From a checkpoint of a small transformer trained on Wikipedia.
Size: 21 layers, width 160, 5 heads of 32, MLP 640 SwiGLU, vocabulary 2048, 9.26M parameters.
Each number is 128 + 32 x the weight over its row's rms, rounded and kept within 0 to 255. Layers, rows and columns count from 0. Numbers have three digits each. The size before them is the row's rms in percent of the matrix's.

# up: layer 16 MLP up, 640x160, rms 0.171, rows 581-635, columns 80-159
# down: layer 16 MLP down (transposed), 640x160, rms 0.162, rows 581-634, columns 80-159
# gate: layer 16 MLP gate, 640x160, rms 0.165, rows 582-635, columns 80-159
up581 097:142138149097102104118177128054107151094189194142154103063147143088121092136108151137105098129161092113150122122145169137125103082183131080112142089098066146161159086200160146081147157104113083146136127090157092184165181153152090110127113092
down581 096:155065086138162090092145142163110094148068200090187145160084098133071142189149101111114156113135131117102098150180065111107137117184121151123216103137134111125113109152123137133096095166161162143053129083170155176108098093116123140127129158
gate582 107:114175145124078043111133158133133142152123111155180149092172066144121092137096136142192108130082086102142170095087096100071122087147168110126134065093122129086125167132138158188098073183112132165140083100120154134114124124175150160169142112
up582 107:150146103155167065102111091128085132087139134172130115097180139173118080178178128138084101120154140087061046160182131200154080111123119190138121118153118115141091179084135137153116109120100128096180129110124159160107170149123126141092140094
down582 102:112149113121067132153150107161129092165140255129152016125142137081077104078159109127083079121153145112155155163137170153089106168148157094126119181093083165126150178131150142121125090113134125086065119127145186140132164182107148111159145156
gate583 099:105157134138183090160110155124066075173114126153137035130148160122133110180105105179186188176141086104139157094113104129148139132146155119143087120097152132102114189103124146146088171093136130184148098097139131092100165173134129166144168130
up583 098:173148155087100157175110167099099168159124152126096179154089193117111129104162113109136201122136096146145145120081119146131148084109077148178160175071075141066117093134144085118124128129134147199184141141129139118144149144156182184102133119
down583 100:078100195135132102195091116072104145141126186118111107172093094153107144165105127106168188102154216122135143159165157126100121141108124139144126146143180132123148177110121143136090147141102176130124120163130112133077070126132094106067173156
gate584 106:117114117149103075132144133095039124095092057114128147108151104122110166118160124113087077146121166090145115101092107116147150081197129174157105136105129115171052120083157090109059121128114143103163154091122131080139105070156134139096099128
up584 102:143151131125095146131099126102143173122178131107201174135126131067185170132109175126149140108106086153110119164100090151054164123168135133147138133180143110115123130141102132149121119148124149162187154143063116129116140137070129137148169116
down584 103:102143166090107101072182165099094108137161173120170108132128120132192106171123093124089158109109138114127172088153127145054129103093147150103165049119091127081114109094139192187119098096178154128122110158044155138077126177077119077172113131
gate585 100:144186116124133109070169069140146144092162132131125053153186130124113090120165084099164146108100156069143138177059109142159162147153066107112119178086081128160133109125148081131072158147105130151144138084122081126154146108107127127159115099
up585 102:136136105151116145137121104192118074120066070111130091155107087050171172136100187119117197140121103127119127093155139191150109073117173072177120141165092109102101154145114101138089155133095119138148135154160121080116236150135098122109112207
down585 101:129113164138144110112086162135167123139103139117066102158110133145156091124107194188167109130126159118136092146098137183183154073137061149173119091144112088133102090084093097124080115113095175114168168179075116172177153178105138134178072137
gate586 096:146098101119187109204164093095094092101121095142098090162096132134127117165153132168169129120138093129203093123093089140172124098127163086107121096156132070111135146157165089130147176173141104125137170072132122173122182173108159116062100140
up586 102:084120104164185128137179095090107093174136135079106104166140169110146128114152091099146140137187121144161113082138133076118082173146150198172090175152125075072126065164152128124156212090172098152067067156163124133164100077118122114088160184
down586 105:121102133175136144162168069084151101128122151096115101072152097141158172104142179088159125123130137156152169117138137201043108116138157140129125161120120124106115135149074106150140174136112189142141121103182098138114129139160090150115121153
gate587 095:125188131155134093134135116131126116170109142103133095156189120188117059107165137157154168157146129125097086113140178119161120169049105133119145137145089064129092096071125108143112126131085130167070107136136098173210099108142139162160060139
up587 102:082087145138116154124122139151124096139193117064127117138146153141178136153149090109130110148159145055116160179077074082082107093109104088088131149158094134119129154193166186216159127142111147129115107161169155116154124096087108119120103133
down587 105:105160118143101116139135168122206094032119128148167162163094137117154122087167134137095172153104161083157162160137127098061101163148084095103139105138163140109119132084147063094111120115094158095108154154071123111158122127119157131109121065
gate588 109:108174185153136116166130163069103138088158123131168129099165142167083166146093150195163172134103134091173106138111078149126081129157124099152100075132133150130140144175106170117175165163085092077204092085150145179103136130154140149183140126
up588 116:133115154086154136104163114081171075134120106101157129123093120170095082154155081175118149115129125090171110105193127130098069174104087132168070124135100122126121182127109104177114101163139144168078147060137137168096144134149091095157159148
down588 098:171228144120145102115141160123146112160112172103151120191103175125143086085149121098122061119117150137119187183154082109130063096080113135112145137129152143083151124109137148099207125153184163143110141091115126144141166160125127153208135131
gate589 096:137136143143102114079130107103146193123105154129109118152116133112128092123141164129116170122131118155144156098137201141110102100103181130142147147132111149158172189127113117090098071082095109167127168102173102151178063111096132144123162069
up589 097:103175190108120101138071127109147096108114126164080137157099120189137149106091137101166115114116108096089132135113110110164128167148137132076084150079146132154081115115158112084128157139080204086098188132105118159196124154100136129123124168
down589 093:152195091166184151136113115097116164175126132081109114174177131137103111175143100174101160130137133184137081088149101102098131114170158120109138127115126106163147143121120188113169080104180130123113099120084099174150139119170142066127164147
gate590 096:139098097145134121138101106146074151085144152155150134130114155115139138104140082158059151130110141081133171106106043106123100149134123221122116075109127180160164142151152065152115115114143136127124116160055173130167137181102180154120098176
up590 099:139168152092177107134122083158072138146114168120110135146115169122147104206110082160167109131112195095108160058119089131134130195130160121129091109107080129134100059098140147117158131136116073100088155222107083137126176163076135153132106146
down590 102:147067095178107167128127114102166109159130059148165125078163099153132180108149106160153129089153198131104189106139164167084164163132148173145151124066127111172115139102109160081114122112158151134121124110171124133150107148105126160164093198
gate591 099:081154114162175163126105085143110143150100143080156169101084101200134116125214147095154073147100121144133143137088166147133142107138112137104126160129139133073186083105093096132149120149147098081112184126097123157114115152148160120101102108
up591 095:136129134117150082085132111113193156124132154141156098154116112094043087103110150133170133169089156095081142062133054123101148101100125132144101210139173231137100151105153140130083126133109143158178134166151162131164083113096128127083142124
down591 097:145116128198075137166187130112084094131062151090143092100168116102147166142122058106119148103147156074188136150165121097149132141135134161171142132127147104099131151127122061219159110173115146167165147161133133174153107112162162169113129128
gate592 095:086108101171094160101089114099195166166108186096173098146171126154103156122165140168102118132154094151131124142114114105139149132171127160130164132105122157133207091189144138118162129177101092146107108167090165117127119084131093133108185129
up592 097:050108136135143119182100153107151101181110066096171134080119134129212170080119102158147131116095149097143162149128062127177023090128142123123127136194121126151129143107071196161102085159114204138125113151165136173163162138122107125133115132
down592 097:100164133135105144109077108114131175140175121142146125125123130105150123125157142139059134115144170146130152149140116137138107136101072106115094096080121118083104098161161111105144174122199062146114048143106129105125145143054126123128145130
gate593 097:159105142236109090190111076115105163126137131148139122113108117163168111103181108086138125042148125125163099183054133133098171118105108128144162170130151161202184116130102139097138167121131109093081147138088074115199131162207134114095159127
up593 091:113162151167066144129159096175079130107194071128070131161101110165145108122103077040106107122127110063174092172119115136122120117136090103134146136075148116121186183170183106075112188146148138079122100155111192188143131118180177111075168170
down593 085:080111140114079134133096134153227136165142237132105142157110069120168174142103123130146092135118155099104163064115146094087149052133105168139130087080114156126100093122063154160155108120066110145107075151134108156188147156078153097130107107
gate594 093:091080097127123121137156144137062106078097133116122128197137166143143138098143109125107127195150123086098159160115094075147134120151118156092176155138170101140103112068156177105158104144056183146171118093135196165164107078087107147175180119
up594 097:126179172035154128118211136182098097169182168176129075143074144097114176123147153127154105155190131131156112070120059105119106159113217153120100135161146114149121146132106147164136124118113111138181139153155102141161098112151128116177136103
down594 101:104151159130139143091128061076097134187099202177142129163139157055126096073158167133168114119102118163131146032132143128077133099102174126095087183147202160137083178087079099141165126159108122144139111115107100165139091107098138092128172099
gate595 094:164084111126152085143082113072197136131099087125142157143164178143128177105252111070116100101127122165108093130092091117144159166099119121118103091131105119137112109144124147157142128163164128097153098077076195125187083124126131091154119185
up595 103:161132118093194120171124145149128132191064129177130114067167081069123155148152060096136138086162170058113152109100110136140081104137087100110173098133131079119095151174155163161109096161048201138099083166138074087130128134135108114178093109
down595 103:118146140162098166161119072152131099094095169071105180145173103155109078160166158137114154087106162127128156077119088161172180129141168148108158133157126085114089163129144128151095087149113216091177149211152143066101146133114070152139142093
gate596 098:125126066134149120166163131115099115123110130111113161141101133058112150195122158199085116139132130164111130091129125081163061115065152152166170105129086096114145140143084145149134118136117184098153127169147079155155090130143055169125156143
up596 095:131146115071093140162150174151135109176116175119080126144090151164097095127159144114189148162161180109155137124196123143163130131113138107147138166094160113127153142102179117146153100156098090190105144136112171145128182104154134131147086100
down596 100:124121154147080136160155089104148120110076078141110124138153134116063122107180164157132098121105115146100103155168100097199144151086130109114063122076115135158153132133113037120123162101081097075119117137167184138087129132106184151168096197
gate597 097:034171083098096112144066129106088117111128144124104121157159078167144167119106166131092147188085095139080108160079107101126140139166113151167152124112198142141108117099148122144077107114051132117089156150120180175115056147144086118176131160
up597 102:195115211131191124085114191125129143161098132121115157170170145137116097085137099166098117069118157145099179114171157110060122079165111062113136143079108155080180212111114118139114098103149155145152134121111109143186105144074108158100134141
down597 104:109125221138150091128186153107135184110106136149154159202096126052145110091166072133068104143142130176107071131148157148143143078135084093178152152106126180116136036127098160080157103121152136142111135117159131103114189105086120135125165139
gate598 105:070193149067106127179113097171086119155153219159134106084183185136141136158098106126117133152142114079096083135116140065147162133110108094142076107205091137148128098156113182120112116133109124134090174098103150097167134120110147137125147135
up598 098:133148125142156111144155149107122122133134168162108056095104105131136138115101162142156101062122148131131132078130089138122195137133102111134068183130070133102177127164152043089187168154143154110060144109098082120054150141105154135085104115
down598 100:124078192104153199133096226100127117096122144130149090150141141117129085138121103086184128137135101127126147111174168122148116152085055148165142144113140077119133121159106099172151148135083128148135157142137142177170137136115138118127152137
gate599 100:176138128153145038090138120115090114107163089122167135124110146127169136111135146128147109142105144153148154147163137058177105126144116130119156076166139099100160130126188092080100125098138133111130121133148134164111143138118099161169123107
up599 095:135151103137093060083177148127124140141154142128100153139063117167188089156096112161118155101127079153142124113114099156199153125152104125102108169135149104077162110143109076149110098141195149118143105127152149147125127133173148133105097104
down599 100:098089135087205118146082153062141082159113148131120138146136094170144175167156136105192118143115095140120164102172113168079086139163137096188138141156128091073163151096143125209157114088140205110198190060112078164128136107130111100113074087
gate600 096:112172160112140135089125107111159083141189123079098154141088102086170155164114142131121043168067077124087130101109119116148118097172075093142169089168158103162122140117176066131188148089150111131134115173160138130101142131146108125176130084
up600 100:134088107166143131197063114153123125130117179122075079081122136152112116020134201125121126150152104135143114075155150136104163176129162112126075146134140178142142079160122075144129198126096158129081115162102068127124114101151149133109145185
down600 101:117122161117123155137077100166105080119149042168139108128130107138129116127109075122148130112153089164133116134122152130096102127133104188052100121100138101067115139172132151152157052151111186195113114117155075108115094091129105094145096153
gate601 105:108184113117192123153130153118131100133217181172135150112151189134128156080101130108085106112128107117085120136192115117081086102141123128125144148129074122144118130051140156046146084110128108162090133122147154147125111153108101211182134170
up601 097:144066149108133122130097139079131082070134128109099119147159093123165134150145202147060091103126051174108166126145183100089163116080147089203150104153144117183089144138197140165088138150118131153091114175108110101093135145077111074130158142
down601 096:115165113152129104128114109136143173192060117147102175127109194134090091178097124079137128145134170172064127101144160132146142136156107144074112153136163171148128186102108138108180124136103115133142178116073140142176177085188177086104122163
gate602 099:104203155048080138131162131136157065086106105134099103115145181139127095106093140154054150110171150153158124104180134142126109141170125198138046143159137145141120209127151142108098145169120155119106100149098127144113105165079123121125129171
up602 098:116118125171129117138104162120111134216087137142139111084156124079077161085092119090136129171116140120146081056143157223090118131134124127099112094115139143156132118101107154147133152133104135124130126053150090097140120168195116133136119071
down602 102:077105106126139136156111155146167156089111163105141165178114123130054110151149095054133150104072146136107133142111069045119164098098105164148115104129113162148114102147151126172090085144141148137120143136142128095135189118089095155096120195
gate603 110:142163165128097099127123130107097176108121119160091145172127102121178140082189081126191122190167143125102076067109152198103115105083094064185123168170113086154153099144099112146179112144110117118107106161141179173111129099095139198114146114
up603 108:086104150100121115140086033150152084123126086092187089111127148098125147143161148134060144096133163099139160120128122117137213076165094097115134170143106176102095051105089132176153191125159165098128151127111139102155147127113109123088142135
down603 107:055146111130136137191138165125188130185122174145130094173146159133139129182162147067121113105121105096109168119188139132109135145107100153151148151114150078132127042147115173194118124116115140135069127197116151072118147132062095098123142092
gate604 108:121137121146094106090145117111111155202142161149101115146173132112113122118117132122117140107085117086181136083164122159140103175126159112144113079126123127128152092134145180138076113149191045108111158125123081171193071143116160161112137081
up604 103:125171157153097150090105099149144132153096129165043137151119128103084095103070123139195149099167134159123119133144134122127124152165159175099071098130114077189100151103174146139099139108177080128112124119097092144137140191151142148147095141
down604 103:157053193064103219121108166118095144109136138122136100097086177191113103168129107075139118179150121125140128050124144131217156128095128096138094145066161133059144111220137139103174151119067120114133146193140166135158100139135114078172153108
gate605 098:085108176136169100109122162116119097142109101114150175141151155189156109096060109094159134168199058119153154132086103138133057153143082149133073108073091124160137101147157100089123186152142104099148094093184100076143107154181130088129126093
up605 105:083150109168066168155122165087154127151145124078125102123155113184131158153145162121131103108091118182097106161139212135108125142095140118131160073178091107173115072191119140083095051112074122079099115133164174121119115184110113099161113098
down605 099:197119060177098112185130165149108111121128126099210089150152142150128129156139149147122130154083106165084156100154182136123093092161134167150133060167129157146085192083103143125085079130146165138110095130184184159126158106112139158115171172
gate606 096:142141124094184108104100104158139102086075116119144147120160127153109107189145117099201095127144135102137139110134195121164085156153126151130138105106146140098118144145107165061167069083104135130135121127116077165098092102118125130110160095
up606 107:190102133179144103136114115134144103123101063140193119083081116115127127115153144117108076130076106148106139097165170067095195143096127137147101111103084180132141157090081096114117128143166153103081115142133142108069119135160174096146105157
down606 106:106117123099053154063133129125172111175143225123144133169090139140137141152089194131140097182077149167119146165164126151112198083110154158099074100139166138174073097118129179160110177121095162159112163077121137132148124126143085117095139080
gate607 103:099131138149186096127081146120183131147140130144162109138129150145178116078101071080147154121159154112130124163125126165160145117078129143140183127174100207094140107139144140121130089142161177169132133130171156076143059161116163125172129155
up607 105:164146093141147168208111206141164090129164103112154116151128102108186141101124155125090136093145115157109197114134130097149187134129175113086130110135124126072109149135169184103118083153161184115106115075156106089125210140130107177217136107
down607 100:161139160123144128130124084143111166130136105150102124156145132127085189164127164088201175180096099141126185154173151090153090155128125118068104047095198103109128162115177071111171198139147095124151076159143147108103143104197157104100114102
gate608 096:100191121158151137141162102179078088055143139223147109052120141119108126191040124095175084150080160136166148163130124103069136127168079139153134150127147103135171124108124098115101154171123074084127129120087095052095104120140105191126140098
up608 101:154128113106145148159109120134145128162087101094106155155191115183139147130148146134116227130179118133117147137090135161113099171215133086085187075077141101133090097143079189092189109117124120091134106178146133130097107155061140080150127107
down608 100:119074111040138138167087117197153150131121080080078156179131119115175145122141105140122141100119134129160161089102069117154136110112166147147112126158092095136126085159165156139113121117109136137125112094162159160168159156107144149109167132
gate609 102:130165175104122159152113153109129110118129055103149112098110089145107099106125191137162190185117129099090131141187177138078159106191162113163117142091162095155171091151072086052101152156105080120127141110116158127047124164137162105141095143
up609 097:076140171151112108196133207118097093095121133049127165142092054066161173139100152079127125149130134158103137125162124171036104170197161123087142139140148143102172077134116077123098127099100121130202137095101145097090143150085136184056160136
down609 098:128165102103110071114160071099081076114114164162152157123097151143128033117200141186133099114156144090166142179116131178162020094090072128136114149092150176118067103098154162121108109128115173163126089142082146157114135103109115147170143170
gate610 108:159103132120084130121092101122107168162161194152127074142077119114143074158134144112143149136101105148113084074113120162139096075086107148196122139112102103201120122164109130102100129185083116118141161080151198140137122113122097102109093174
up610 101:100159143183131143159164075112150092149066138098182091113153108108129132067170093087088125083137104106120063097163153167161113096136136107134117135151153099119124168085106104168151131104074135157097144055172075173159122109134121148093135156
down610 102:109171109105054133130175121124131163133191153114092057157093115184089092106143128123160170117137123197119131075128127132110090136146091204175158144167123158093127170134064102100154160168135174099104138107145180154102067085132146118224136090
gate611 098:136142189136145150118159139119096119131099121137156087141147181112078147184192088125128162094130123110147189136161087115189113135174157176162178094129107105164089124146147153205162181102080121139132098158127076077115119180103093099109132129
up611 093:139092163068131133124190125098078102045135128145138083100103081148101159140131169189071115101060151098135137118168137111140088191169144162134143131106199150099143120174144096093137161096137179144109179168117117164099106140168150188129084153
down611 096:184115178134174162090092159112162120138108072103142140139126101117162117161142097144103112185175129190135191147153159152141149192180146180169130083130106078109088075143121117162165143202121106099114132069174144123141135141097071129146094139
gate612 104:139112127142098156143153206145128155137176083156109112163166090083137167115112178041046151164089119137118124150139122171131148116133159156169103153104136098152190132145151112078118090187101087132134099112177064101102157057176125118144102120
up612 101:144108145163104155121142164156080117099116123156095147136090116150183140091147118085115143137091165132106124083155130123094133079144149129163152149142155167128087134124099119139129187157068163079097153113041148225075083129135173094128135135
down612 106:143081131144164177127079130107204167117120171112149153075116136109160100121135174174117072191060095176077084123088129167113107153153125163177134167103133142138106105137134099150079188176151166150111144134184087128120122093085168165121092138
gate613 101:142159150161144108150144134105074077163155120150124129153173132094190111130135068117154095107149182136142107149124163076168169109097119105100100099144122068130154100075121106191133111127130168167095115116165137101096099091085080106136078174
up613 093:144118157151075136124090104082147111132138193132125135123147175118124137137097128082099108127123167109089163107160166107105141128181119178150088197120149128117142125153101148152121126185195156112143137115097060082183111118160101117108117101
down613 091:102119162109169126117135168123130015062167160160128125155141094103149190142148148194131127142130118138123133113158105064099156114125123137093147126120103060129104096168155115088141148156071184095149122139088090184115139111169113091066165139
gate614 094:140093106091168125138149144151077117147187139100182133093156106135152118140134127147111143116157127102081125111154126105165052190148124128154080121174187126127051171135079136126078112145173159144140204112112157041109152042125133113131124068
up614 092:141103149145203141107127069163136126067145137122118086113116138111150088100167119141150099034119121183105080116162102129130149105118138121059179154145067155142084128178151112154115131117179104110169152120127110130148158107147118121146129078
down614 099:135182137129115148092099146111133135121115006111137165160115172141101102117093127107108140142109132170137143062116099144151127118083159117181133131127103070129210039141179087105145136153084137161094126099113162121088127134118128118130123147
gate615 100:127079112113090159054144121136177103106156120124184110120150112091159129142148175157159136145113076165105049157145141157138092158077108131150118137082147077075137122164122174159110051098150098073181103095124125137132141146082129162121146131
up615 098:145079118078156101162169186136161125150105061125143081151149095080155091119160155161132161054145180142120079116095187136107176159127111158089089128122098112069098127100138163151068110144078135091187178103184102127137153112136098138133127160
down615 101:176190208124137160145121120122191129142129082096129111119115091080140088162179146179118053114152147174135107133134160117163155164116093122120127108114120112099237078120077105125128159153118098054102144109158124154154097119153102046074069150
gate616 101:178170125139151159150150085129062124089140096103122208127104191079155138084141045117124178137120182180147133144151114140082142152162087118135133110210134133173077137148123137120126072129129122101146149149088159151103089119133179078119143117
up616 098:073136149136153137112097107162118134163160140093125088090093146123124162164161142127100125087160182158096117164139108105160166122104149205141119157093109125160162117163141153110134180071096056100100176111137185120179119128193164152037129204
down616 098:112125149104063124080133113095066182103134129098140151094152107070082120177151072108131178097066132117155141115142116117109118120118100069138137082110162117130134152143112177116069148173116125140134156122158129136159136144087117103137166050
gate617 102:134100132160081159136115124090091170124150134120137169089109121150097135150136187106123102130099088187105173087140172084135150101158119091171081150071161139139157132156112137147154121149131111162092125120060140139107092142141095094196078119
up617 111:087136123135106036164097087107119138178115116134072151112143177073138123100099117127117120121158117162111130112155141124130131068110192175154064078093157069102133109116119137173135141188142063155159139148112164165100130168140174116120135150
down617 096:112143102115129142156132125117168117105119141088148162127153022143177151194117179115117119114176148164127126084129127121089088100128111121094121138131135153091009166168180192135128172083154134153126150107125060124145068203125134125141129164
gate618 085:193131105084138117100111098115122141108191130132158142078147096171129119088117071091140128110164125064104073120095150146150097144156179204082151097105091112153069156149154152137105179160154131085102131119035116139167154134117107111086186121
up618 092:116139160108146104137064117108133175115119087147157145086200121192101108103100047104186098132148175123173142111114223128146112054129106113139158133157134140177175160107090091116140153096099101119098135051129172158089133134128152110150132089
down618 095:092203131084174109131165122094105126136111156093149153117085130098133103089126147154157107082128135160134081109143138113122123112093120108132080130148095080093113127070069156148130218088139113097097120112189166197095110145141161097147165136
gate619 099:129109200062113148133126172151187139100118121113133154120105114108095086059160125119148202160126173168107120129131150131150078141104147116156139147092142064149081127183122126118138104103096107044099138077111105118143139149096153102146134082
up619 098:157084103192077105129159139123161129131127141131120126154093110132168168172130128211145072136082092117091145164106110130166141126091107161086122184130162132130139108094123125126164142137169092131174085082119181067163101125087067100164079133
down619 097:171128122088073147142100134083148151118127080125097123165138114162084119158155159153142165110168119159095149174131116120131155145179171104126102106146141060151112147107167060072119132111189150160140082116135085137130084076188116151075117132
gate620 099:103117097118131148151116123134091064134148092104125138134149133115151138108098130132170134146090182094161104135211143155097168172143212129140131152160151128107170134170166078082098125145217104116094166145080144099094127085108066146152154164
up620 098:118070063092149128133103109186180120163110113119172110171137178151115161168185107087077183185132140100104156160168100116116131101105165132158153182102148092159126136144106164117113138172132088171131135171117099145132097113140151175092135110
down620 098:098164120175190157195190137078136124192080136123108159104123180114136138127043169093121162121087155160200092143154143155118093165095137109166147114116144113113155139162163105139134118101094140130113126131182139077155140116160150085145069121
gate621 105:106126146163156168117144108100117072083098148066140180193084200079117144148102101165081141089160136126129119140159145138187155152131121106152168195171139090179160143139131095143198148118152127097116070089078134143113081129126096124105102142
up621 103:122137115058124157178102075130095128140112109180114127107133205141099163125110103111143159122095126160128144166189191152130176079097193142090152124077127160180181171134138118093146141128043129092116108145123101120179152084071116188112098156
down621 101:065142165108174196167120077127137122084091151124105146111163129203134080152131151118177185086095131099152162145100162118098170182114166140099147132138093044155162150150169140113151168111119101110104123137143120172166096094155118134122180158
gate622 098:077116124137106184124174152135079172108117159098155141166175144179125125134149087179099154116183153145113101134102164165102149093156178113054106137134189141122147133159100099114117130177152080163154007109100110141151076123127168122105088150
up622 105:173206156165172090137101137124151067110086135185115126120118122104132166147145142111128097098126121073136122171134058120132157152080067157156121103086132137109155104095157145100114128108173165132092255186114151092158116182106106145141154159
down622 102:142138161122105153115151093127158159149116100145112127130082122123170149122126130091115139123085169129132123084120095119120185152112130139188143102108132156139151125102137139115100098081104152173108255120170119132123125144093116122122182121
gate623 101:140109174120095099111106113134047138110075149130105144092099125146098157121086092157094126180114103086152158131115158128082155093140071187120178165165090129101131161049152163124118105117122099113077099132131159148146120121143193129177138128
up623 101:085199149136116055150107113160146186146118174090116144086126149126211101122114122118163157106142137150089134130139082102191121114136137075126135162167155149166121106158088137165173101121147146174188151097128086119099129153163091177091135134
down623 097:079096144132153121111090136059177151100154065108118141114135153129145130144098065183151104144133159128117091073066123119148129144142111075142122127162148143117095128192159126130107107056197126152163109117098099106183113184147070145159047095
gate624 102:092142171196105192167167114129129075152134159138131144120135125120153103147125089106135086142097173101134160103155115092092146130132139140143108127124110122102167158120159144092170120119129174069099035117136132082121121079126133166184125207
up624 110:166112138091106145184201129056159088080166104129126125140191075208147127126164068130120075126123103114085101163121135113116120102082127147092050162123100162127106143155125108121144100208155124140194077051091107166164118166110159131140162130
down624 107:154123153153179144138125157122183137118092167145067114175106155137131120110130075124137133170113146107109096184153133173110136170149061138103142135113121163136168085087136053179164134132160080164117196079098103108094104099173174168111095162
gate625 106:098089130163116131147133127099126126199121135150083159142152173106142163174211081099103109099127140109099058133125163100193138075104101095161120168120136107095124102120089150108125129175118107148138169055115102164195072168110171132161103168
up625 102:146154136138154030118135117074120178145065140115108139104116158140106158099123075122113151125122203150139107149124122126146166094103158200112079103179119113164134138118127115134147162147179104133099127146131118174144123136154167134146123164
down625 110:121104126116128132166145136116136089128086000115080111127170140123136116141152070165092129133151063091212138055159128086148124133114162113108191193151152044123126102088117123087115167102217198118161151163111132130096135127121138105131183109
gate626 102:125166085137158110106145155116123086129188091107127127159152112157177198121148137071161140144117176103104079142161106159138132147165147148093078118129067162105153116133141069179144137144082129124156118147089154156100152149160179098143167119
up626 097:164110118089146115115052130101149102155142104100143054124094175122118102145130085162084169129089145197145118135165136091139072132132056173162167150096127183118135096089091151101144142091161151125130125186161151113167166106112132158116163127
down626 102:121178145075075183118125146115157081101106139136121150140109122153136146154162134093096153117070102094139194120068108150065144078126118135123138147132155165119122113149122137123083148119141082127186087150093116083184113084158127169148142080
gate627 104:166091101085188102120129144178120140148136171129085122127125069112144181125115072148139180157128128071170116109125125161174108117106119173139098074120110115103107175178105189104033160125135159128159102110114152157092151079132166111118095113
up627 097:122117164147104154081096168127150145175136167150153130152152137149171110176084071067138193189115113121170168115138110093127128115146087112180120124140100156103124119033192102132167076109144118160101132155141149158113154086118119187128082129
down627 101:141142140138097132153164071093144065125141172090099099167120105139102136132118190117160090146120115138066120120083117102185126098068139127126070132125046114062174060106129108159164117121107143133136173069176125128123118099131161111188127136
gate628 101:116067082087133147127160114137131159175151125116070135105125149167144049109143121146152153163124149141133214120113084180118083142111101152118165154140165145113124148129148192113187146114032126143166135107095147141072166129136106162115110156
up628 100:158148178132139078133172099117110101128102136156139106137100129146142116129141112132160075154136144154067143097116127161135179099173113194190151113151175140196083144139205125146125144138128099187181165112106123149134105134078108166144082132
down628 098:102102130076141137138090136124121198101036222168193201109131126109158119134102105119150146154118132168117104087127132119223095151105144093127081186090152095145115077108125172170104140169119174111074140160068092206138088130124228108103145098
gate629 101:117134125155136126164171149158083161096124094177092111115106095090112114150069066127167172113149125133144138141108109140105091142134143133101151204121104155134159123130166129109088180123151104095123067107055160094151101128108037129092099188
up629 100:140243126149196119154138151128187082144120141187080175104155148091120185114155039125073112108203077121133117073142120122141140155107135135121089103153104144149118110114168127149150131106104165136145062135125107122120137146147176089097116097
down629 094:135148176067147135099182133165055086069155136097102104024072164121101078104113156116170158157112171082096157115103159110096168118144165108150104100106089104136038113088122142078091140130118139121114156113157151096176149082153095114155141108
gate630 103:080183156112116136124118153138128129158139082176193143122144079109040116139111133172152172174139157118196126191136156140122138167075118139122102108117098062202143161234092137126157130080129134106115142107162119152064121078163159155120108121
up630 102:113097182106110126107110162082172103146146201105107144189116094084172214191123100170134093138143152154102170087194117092108176107196058157071130125159174116150118039082084170156126121114180079126171166115112113097103102156116174134133120109
down630 103:133123138145097130153100155127138179127119081119149164155157121086072086150084131171175095139158107138096078137171080137127149170154158129144110128151095161092156151040187140105150091073157089097149125133149124135126167132126045095173141151
gate631 098:131113132106117089157133069100100150096171084157135152115120116156130149176107152158124152147112105134121117072092120172175207138120186128136181136128230125186115107207151096073128161163161133099132109140143122148131088122062146103065145141
up631 090:123108137078121138150065166117124135159128165117110135159114105130163111119100124169046165130133183137159105146139167096161132173096100030174153126109068057130144102158147093183089130145094091154177197175132190126093141140102141129198136136
down631 095:167115103158102136132099076138119169095118092098143135158153077130105074099137169137191153159218102145166111150153027135146118181126141062112201118133146112183146092169155149070096183146145181084096102149135102147148118129084133095114148118
gate632 101:126087090212129081155129178053096137148099188120153104126112074138150137139139118110140074103117152138162141091075101108107122104161079139173116138107165113093106165114096079134150124156119117165108097113153169064129149145061133112134139136
up632 106:130090069173163154125136121124132081079169141186196094145127121134136179122084131136108062111198124100152116147052148109159106137135115162143138185092171154160157121116101088109183122143121091128146057110118134062116193146128144136172132131
down632 100:107153118149132198130199172126139100105071193153091169121066093080120109107120138096095140128114113089125121060093113125117136110158121088163116084117183137121116102089168108126190104141144115097124155124150120137143134141071132138182131154
gate633 104:130139194159169137147133109113095132150176139117131126133158129160134156126156111140070123106137138190169148085090095108127111154202139144125123133156116119078161120185078116085163071096106110150142127118067157135089147115116094138141129119
up633 104:149081194086122170083152110127116111163142125129129089071138089127171134096068153156174160189052150104146097086138130133110102163131168157140103097135218121084117122188143129125137098140135109112163112069129139111113168154096118069099190179
down633 102:121078136057110155162091096172149135175126140132148145132161140113097142115120126089041111123193158132105141133080147140149116094215127162160132104110096102128071107109132142167139151128151089083118075078081156124117124153097129167128144133
gate634 104:150160119087086109167132143116062091114078110102172168142094080097155186167143092139123151165198113104142167079155169158132101084141107088152113171156064134182121174103123102222079194099131118117069109121162120159117126166133154107096122170
up634 101:146176132142109142122135161109115195134215213148108084117101163139132095104181148127122136200095177140096117108069104115176161154120134078125124092123149125161122116198099104101050128130127133102145137107167077167091117125123128133079137100
down634 106:208147144154158125066130128089105158108131059148088129127128134066204145191086141140106138139148131120112129134125223178180144133076108061149108169100142089160067169119126110113162175142077120131108102056127101109151185079080122110181165107
gate635 105:103139128121128156116090093179118178135199163153154169097147143106130072152069127165131117121141121110109153067127134133079154123148139136190134099130083139143073122168143112191107174149125166139144179143156090166156150149102127189090127091
up635 101:117148117126154105127117168101172118129104083148095105146094113124104084123161126148156153181143170136052091125116072143107124089154130194125166077143115119170090140052129104120140172075133106150102173109134085129107117146183195078087103154